Weights of a small transformer language model: RMSNorm before each block, untied embeddings.
Each number is 128 + 24 x the weight over its row's rms, rounded and kept within 0 to 255. Layers, rows and columns count from 0. The size above them is the row's rms in percent of the matrix's.

# layer 5 MLP down, 160x448, rms 0.168, rows 100-159, columns 0-63
size [103 101 101  96 102  98  95 108  96  95 106 106  99 105  97 102  93  93  98 122 102 128  91  98  99 101  92  97  94  97  91  96 100  99  99  99 105  96  96  92 102 100  96 102  95  97 101  99 101 105 107 102 105 106  96 100  97  93  92 101]
[[177 115 132 110 137 143 125 119 185 129 132 150 123 105 138 132 127  92 160 146 117  80 120 118 105 133 121  95 136 119 120 135 103 100 120 153 101 143 107 127  98 140 134 107 175  96 124 154 118  89 166 159 111 125 134 111 144 110 140 139 115 148 129  96]
 [127 157 143 146 115 153 133 150 151 164 131 164 132 185 114 139 139 117 122 128 123  50 148  90 127 150 121 125 127  79 157 129 146 124 136 144 140  98 146 156 130 129 134  84 156 129 134  89 153 135 138 144  92 148  62 147 101 124 162 122 136 117 139 121]
 [143 169 105 153 126 103 128  88 175  78 113 126 110 124  91 147 161 132 154 136 119 149 117 116 153 104 122 142 188 155  81 193 172 137 126 121 101 132 104 125  92 105 141 113 121 113 135 105 112 113 104 130 103 102 129  94 160  70 140 111 132 129 105 137]
 [120 139 129 139 139 119  98 112 147  92 138 106 102 130 115 136 147 119 113 121 144 154  95 146 145 137 160 124 172 179 141 134 104 127 142 116 136 138 118 168 121  96 134 122 165 119 148 146 107 116 154 101 157 138 122 131 174 152 136 133 106 102 172 121]
 [114 135 115 127 126 129 137 175 155 157 104 110 140 162 141  97 162 135 128 126 103 161 139 118 136 123 119  97 139 131 174 134 120 151 147 123 135 140  83 145  89 141 137  99 131 136 123 129  92 124 108 101 134 114 126 146 102 165 115 139 138 133 151  97]
 [127 120 129 176  95 120 150 104 113 126 123 106  78  84 166 110 136 145 119 153 158 142 124 146  96 131 127 117 123 156 147 126 136 104 140 116  86 158  80 121 102 119 144 115 140 131 139 140 126 126 108 126 148 120 146 123 123 153 158 104 120 167 122 103]
 [110 124 110  97 131 166 123 114 118  57 143 130 140 105 189 150 138 182 138  99  89 115 155 138  97 124 112 167 132 157 156  86 153 130  84  97  89 144  95 122 120 127  89 144 119 112 118 116 141 140 144  96 161 119  88 163 107 112 180 100 108 127 146 138]
 [ 87  86  82 122 112 150 159 131 125 121 115 112  81 127 113 133  84 169 156 116 142 156 116 124 127  87 125 153  83 104 136  75 153 172 158  86  93 144 166 110 127 127 139 121 150 185 132  97 101 142 134 141 114 120 130 146  76 122 142 162 148  92 117 138]
 [116 121 110 113 133 135 158 102 144 160 134 179 150 113 145 160 107 107 133 118 142 112 114 107 157 112 149 120 154 108  97 123 147 119 149 125 157 184  81  99 138  94 127 113 135 141  97 148  97 124 130 106 183 140 134  84 122 113 132 163 107 135 117 117]
 [142 158 147 137 129 150 121  79 123 116  95 169  93 148 116  95 114 128 140  96 115 174 134 113 143 120  82  92 123  76  88 130 139 120 131 123 171 164  97 114 111 135  96 161 110 145 153 114 125 152 133 132 132  96 135 121 116 147 137 121 136 127 131  99]
 [161 121 101 145 124 132  98 132  71 124 160 104 155 107 109 124 121 150 176  95 103 121 114  93  97  94 178  99  96 151 176 114  98  82 146 103 108 125  99 111 140 133 147 132 150  96  94 127 106  99 156 123 161 107 104 113 122 152 131 124 105 126 130 144]
 [115 118 134 126 142 138  70  99 141 104 141 105 158 184 152 106  72 154  94 101 126 136 153 160 136 135 161 123 127 139 102 102 119 117 130 144 169 168 124  68  97 124 115  72 101 134 181 126 164 112 131 135  90 120 166 109 135  76 138 123 145 136 127 120]
 [138 125 127 103 117 131 169 130 145 120 101 102 112  75 131 110 150 141 157 127 116 141  96 177  97 135 118 131 133  94  74 106 116 126  91 101 122 136 109 140 181 138 140 135 138 132 166 157 141 146 127 126 142 124 126 125  86 140 119 156 151 150 131 138]
 [ 90 145  88 140 134 121 132 146 110 141  83 155 129 128 158 126 117 151 141 120 120 129 190 155 132 105 115 172 141 123 141 118 119 150 153 120 134 106 130 118 148 144 148 107 152 145 144 136 115 121 100 129 134  90 132 163 139 106 145 148 144 135 127  84]
 [155 179 139 136 141 154  85  67 163  91 132 105 143 136 152 106  99 104 126  99  92 123 127 167  98 111 174 123 133 131 139 106 167 159 147 145 102 105 153 108  96 123 123 151 113 145 137 108 163 150 151 162 144 144 106 155 149 109 133 104  80 121 137 132]
 [108 152  90 109 147 123  91 121 142 100 127 150 122 172 140 161 110 101 124 164 167 114 176 128 114 132 114 134 143 132 131 167 123 132 115 135 133 149 127 103 118 133 113 147 123  92  99 144 175 143 182 138 124  88 122 150 141 109 157 124 154 158 163 143]
 [150 148 110  90 118 158 130 161  88 168  93 114 148 120 152 120 125 108 129 141  87 112 130 132 145 114 138 166  72 150 153 126 138 134 138 112 130 105 166  70 116 116 165 108 124  84 142 130 141  99 124 114 129 129 117 145 127 136 127 128 132 146 101 141]
 [126 161 153 149 164 157  99 158  92 163 140 119  97 139 126 129 105 163 144 152 157 168 140 112 148 106 132 158 100 127 143 164 129 138 115 104 149 159 170 148 156 109 106 162 125 126  85 110 142 131 139  84 118 150 107 125 103 141 143 222 146  87 151 150]
 [122  96 138 110 104 155 103  88 109 139 155 157 123 126 149 109 129 108 154 107 113 110 125 150  72 125 141  69 132 107  91 125 114 142 130 179 123 144 103 105 174 112 174 132 123 129 145 103 126 102 138  98  88 149 128 126 149 148 155 134 102 157 119 109]
 [112 143 123 111 127 154  93 137 131 112 168 138  80 121 101 135 132 147 135 122 130 103 137 161 105 120  55 117 121 139 159 146 161 135 138 132 108 139 109 115 109 103 125 127 138 102 100 141  97 150 141 115  86  94 190 123 182 122 154 110 131 139 168 129]
 [169 135 112 105 124 104 111 126 137 134 138 148 147  92 100 116 164 168 138 132 110 153 105 101 119  94 119 135 124 139 111 142 124 149 106 147  62 141 113 122 111  90 177 116 174 154 120 108 101 163 159 139 129 117 146 153 149 116  95  90 133 103 152 152]
 [140 140  79 154 154 175 126 140 116 138 192 140  77 132 109 120  99 144 146 105 184 117 120  96 118 110 120 115 121 121 115 121 127 134 139 149 139 175 106 101 116 116 165  85  80 145 120 101 124 159 161  87  91 162 135 150  87 133 150 121 145 139 118 136]
 [108 205  86 161 178 131 143  98 115 120 154 121  81 118 126 102 163 160 104 107 148 161 107 106 128 125  99 140 106 141 177 138 130 113 104 127 150 132 170 102 142 103 107  89 140 152 117 109 114 140 119 142 135 137 142  98 158 114 142 103 192 135 131 161]
 [137  91 126 123 114  92 147 132 157 104 141  90 167 133 116 161 116 139 107 164 141 124 134 164 139 129 127 138 128 116 118 108 130  91 115 141 140 144 140 122  99 115 155 131 162 113 123 140 138 113 159 120 157 177 148  72 131 183 143  97 114 121 112 129]
 [129 163 131 111 153 122 125 131  80 139 114 164 107 111 101 140 122 145 122 135 135 130 101 155 110 128 141  88 103 121 114 138 140 135 131 115  84  76 112  68 110 117 104 100 141 109 109 112 116 164 111 120 149 144 115 105 117 101 143 145 151  66  89 142]
 [117 119 124 137 113 152 129 159 152  81  96 135 114 106 154 129 140 133 135 124 146 134 130 127 123 119 132 129 151 129  87 145 159  91 129 127 129 130 129 113 137 137 123 138 134 124  99 149 162 161 101 110 124 178 112 133 148 123 135  82 134 125 160 130]
 [156 117  74 114 177 164 112 130 132 165 118  96 120 103 120 164 116 150 119 139 119 126 133 118 131 125 143 137 161 169 113 101 146 152 160 187 144 165 164 144 131 138  93 148 119 134 122  82 108 120 114  99 127 135 151 110 154 131 128 138 175 101 131 174]
 [127  66 104 142  88 138 133 137 146 134 112 109 102 137 108 138 194 119 141  98 109 116 141 141 110  95 165 127  97  96 135 133  86 111 129 143  97 131 162 139 123 139 128 142  83 139 146 146 158 118 131 117 120  83 126 108  92 134 152 140 117 146 143 130]
 [139 131 136 126 154 144 111 115 127 110 149 125 104 101 140 121 159 127 173 137 103 123 119 133 131 143 107 145 114 166  88 141  96 101 152 109 122 128 166 124 165 184 121 104  72 152 116 110 138 108 123 165 125 164 140 141 110 177 205 108 100 148 129 138]
 [ 88 106 161 139 112 126  87 116 146 119 111 149 133 125 126 111 127 138 119 150  95  77 149 123 117 138 128 100 102  76  97 103 107 149 126 149 123 166 128 109 158 137 112 114 118 135 102 137 121 115 118 146 154 156 126 125  77 145 171 162 179 174 124 127]
 [128 122 120 116 145 121 139 154 178 137 119 119 127 152 128  96 103 156  92 104 117 135 136 124 142  86  89 122 143  96 153 146 195 120 128 117 139 106  80 114 114 116 134 127 109 174 172  97 120 142 123 159 123 150 142 144  99 155 146 112 102 110 137 135]
 [140  88 126 117 112 133 138  98 119 106 132 133 121 138 166 110 128 118 142 146 108 138 153 120 121 128 161 205  89 140 136 129  93 102 103 104 141  84 135 127 119 170 149 117 154 125 123 106 132 128 135 152 119 144 125 173 102 129 145 109 135 163 161 175]
 [102 136 136  97 154  93 192 129 124 157 123 110 157 150 145 131  97 132 128 129 125 147 145 123 131 177 161 111 101  99 109  94 123 123 151 113 156 141 139 133 168 121 140 155 152  90  98 161 125 148 114 116 149 136 102 112 164 105  90 172 123 178 127 149]
 [108 148 101 115 131 107 130 129 116 139 157 150 147 111 117  94 144 134  69 102 137 126 179 132 153 145 125 156 145 165 113  88  92 140 147 125 133 143  97 106 156 129 164 146 146  97 128 132 101 149 123 147 108 140 122 136 126 112 136  71 107 128 105 132]
 [169 130 154  82 151 118 136 137 113 166 128 109 108 144 122 140 150 110 114 158 167  97 142 165 125 104 140 174 111 135  92 112 138  89 175 150  86 144 148 145 145 169 157 120 150 114 100 104 103 122 113 126  70 147 120 128 150 128 124 129 115 153 132 111]
 [156 133 135 131 128 103 126 123 128 147 125 141 126 146  94 140  86 148 143  98 143 152 157 144 191 127  94 126 138 115 121 105 142 144 112 152  94 133  85 171 116 162 144 158 132 151 112 146 114 132 118 104 142 134 119 108 139  89 138 100 153 127 127 116]
 [121 137  92 126 114 143 143 122 125 161 138 107 152  86 144 175 116 122 119 162  70  93 145 149 124 145 148 106 107 112 104 104 138 110 166 133 157 136  94 135 111  99 131 152 111  97 120 161 127 209 110 105 151 160 134 144 166 168 109  74 144 150 127 111]
 [171 117 158 166 149 161 159  67 127 121 112 136 151 152 165 121 144  83  93 169 112 157 114 134 120 140 141 129 118 130 153 109 155 100 156  92 155 107 155 120 170 125 138 160 111 125  92 154 156  65 123 108 121 101 105 165 143  96  86 137  98 123 115  95]
 [138 107 133 148 109  93 102 135  91  88 175  92 116  89 141 144 158 146 109 121 124  98 101 133 141 135 113 179 115 104 164 119  82 136 135 158 112 122 108 144  98 115 165 153 123 101 159 128 133 136 110 158  92 141 143 137 117 138 138 154 118 156 157 117]
 [139 102 154 145 151 124 108 103 113 113 141 148 124 115  98 113 178 162 167 140 102 115 120 147 137 115 140 110 125 178  80 200 140  87 148 160 123 146 166 208 160 148  94 107 131 119 121 170 161  98 112 136 112 137 128 114 150 118 172 136 134 131 128  91]
 [151 107  89 119 104 143 101 124 151 130  73  70 122 174  60 135 139 109 115 130 159 130 160 148 145  84 106 128 118 116 179 160 146 137 116 128 116 139 116 126 110 129 113 122 124 159 127 158 163 130 152 122 118 142 139 184 104 123 115 160 119 123 120 136]
 [119 121 140 111 142 120 126 123 151 115 105 124 146 121 169 175 135 104 168 118 153 110 141 148 120 116 110 134 138 124 163 117 149 142 147 101 113 127 130 116 151 179 120 182 119  85  99 170 125 150 146  97 164 149 167 107 127 114 138  86 135  90 125 167]
 [122 134 120 121 109 143 143 112 108 126 128 147 110 123 152 127 103  99 145 175 163 155 105 131 143 128 154 143 120  96 115 122 130  86 160 144 120 180 111 126 125 124 112 142 170 144 103 139 120 153 136 120 128 149 120 134 125 120 115 110 132 126 114 140]
 [122 134 125 100 125  86 127 100 147 140 129 105 145  92 139 127 163 132 112 122 132 142 130 146 145 163 138 102 116 151 145 137  99 125 149 130  99  96 142 117 127 132 116 154 121  79 158 144 183 102 138 119 114  61 136  56  90 122 127 162  94  96 117 104]
 [147 111 167  93 166 106 101 124 151 112 103 112 154 103  81 136 121 141 114  95 148 118 117 107 129 152 177 168 137 152 101 130 145 140 168 142 123 103 172 107 127 107 146  91  91 155 150 140 118 145 137 166 155 126 141 128 138 120 103 126 135 131 131 107]
 [147 131 128  98 112 135 133 129 124 129 177 143 139 101 129 156 107 154  95 144 137  89 141  94 145 117 122 144 159 120 119 102  85 101 148 101 111 141 114 165 133 118 130 128  93 118 116 156 126 141 140 131 153 129 115 108 138 131 139 125 148 124 170 116]
 [149 142 142 158 140 103 123 113  91 106 113 120 108 148  82 129  89 152 129 126  93  76 122 102 156 129 152  82 129 174 151 103 154  75 112 127 107 162 137 118 146 100 126 104 151  93 107 124 146 151 111 112 130 113  90 122 145 124 133 131 139 107  98 125]
 [119 139 163 156 124  99 118 123 154  82 104 153 121 153 165 149 145 135 107 112  97 126 134 123  97  90 115 106 151 152 143  92 113 127  88 149 170 134 138 120 110 127 181 157 127 151 125 153 133 129 136 116 111 155 130 169  91 123 143 144 140 151 107  95]
 [131 127  83 147 141 128  94 172 106 147 163 118 106 114 160 132 124 126 141 192 107 126 111 175 159 167 142 105 154 121 139 101 142 127 129 123 108 129 126 122 101 116 154 126  96 152 103 182 137 111 135 104  85 111 118 163 109 126 132 135 192 143  79 110]
 [112 120 133 117 117 110 166 124 124 125 111  67  88 151 174  97 152 120 104 123 147 104 126 144 173 145 128 139 101 129 147 142 118 116 134  79 114 142 140 109 145  96 131 142 127 101 137 150 148 108 163 102 140  87 129 153 112 151  99 151 119 127 128 161]
 [106 118 137  89 131 114 132 143 115 155 120 107 132 128 117 132 118  92 152  76 148  91 107 129 168  85 188 134 145 119  87 114 149  97 140 123 115 144 140 149 117 114 164 169 106 147 137 134 110 118 168 194 127 104 139 151 148 138 171 110 119 146 140 153]
 [ 94  79 112 131 164 141 132 108 152  79 138 154 127 165  86  96 103 107  87 122 139 121 169 147 128 167 143  99 130 139 129 133 120 109 127 102 133  78 118 106 106 119 146 116 135  91 125 133  97 122 170  91 159 152 104 150  76 132 136 124 131 132 142  85]
 [ 93  48 155 149 145 123  91 130 143 153 143 112 116 115 107 107  72 170 112 127 130 129 134 107 128 112 118 139 100 121  99 117 127 118 121 150 163 148 122 171 113 109 118 125 154 130 157 135 143 164  94 117 138 139 106 163 140 149  96 124 110 127 131 122]
 [ 88  98 167 136 113 106 115 156 171 127 141 149 124 129  91 121 140 174 143 128 162 173  78 121 104 106 177 142 141  83 132  94 157 149 159 174 159 150 117 171 104 163 120 116 122 138 172 112 175 148 100 172  96 126 108 140 118  97 175 136 172 133 133 116]
 [116  92 146 158 110  94 153 137 106 155  97 112 149 116  95 123 114 112 159 157 114 113 161 111 111  73 139 153 134 106 121 198 104  81 102 147 143 112 125 144 118 156 138 174 116 110 123 121 109  82 131 122 146 153 112  69 129 112 152 149 166 157 140 141]
 [108 112 153 112 140 164 123 100 151  90 114 110 105 140 131  87  88 159 159 145 112 152 118 159 112 145 118 101 155 111 166 138  84 158 169 112  91 146  92 120 157 154 167  88 106 138 142 133 109 119  94 132 155 126 140 133 122  94 123 153 163 167 108 105]
 [159  72 163 110 131 133 149 193 141 123 114  88 122 122 138 133 112 112 117 179  74 131 123 135 102 109 128 118 120 155 161 132 101 161  98 131 142 129 156 149 103 123 118 117 139 105 113 123 131 109 120 145 151 103 158 143 107 148 120 148 105 120 154 156]
 [109 114  99 140  92 141 108 125 111 104  86 123 128 121 114 139 134  93 126  95 146 118 152 186 107 141  76  82 137 118 118 164 141 132 117 140 122 139  96 131 107 116 132 133 136 109 172 119 136 133 144 102 126 139 185 183  47 134 132 116 138 101 152 141]
 [124 113 114 114 102 108 116 135  97  93 148 179 101 166 133 120 109 185 145 166 120 151  96 148 156 145 141 131 154  98 110 142 113 114 127 135 164 139 147 116 148 166 146 133 106 126 107 171 157 102 153 185 109 165 171 100 117 143 124 113  97 122 108 142]
 [149 118 127 112 146 113 124 164 116 145 128 105 105 184 162 106 132 139 112 136 119 113 128 160  98 123  87 132 132 162 100 136 115 121 102  89 163 123 138 107 131 140 102 141 132 162 158  97 165 121 123 138 163 144  98  93  99 124 105 148 156 148 139  63]]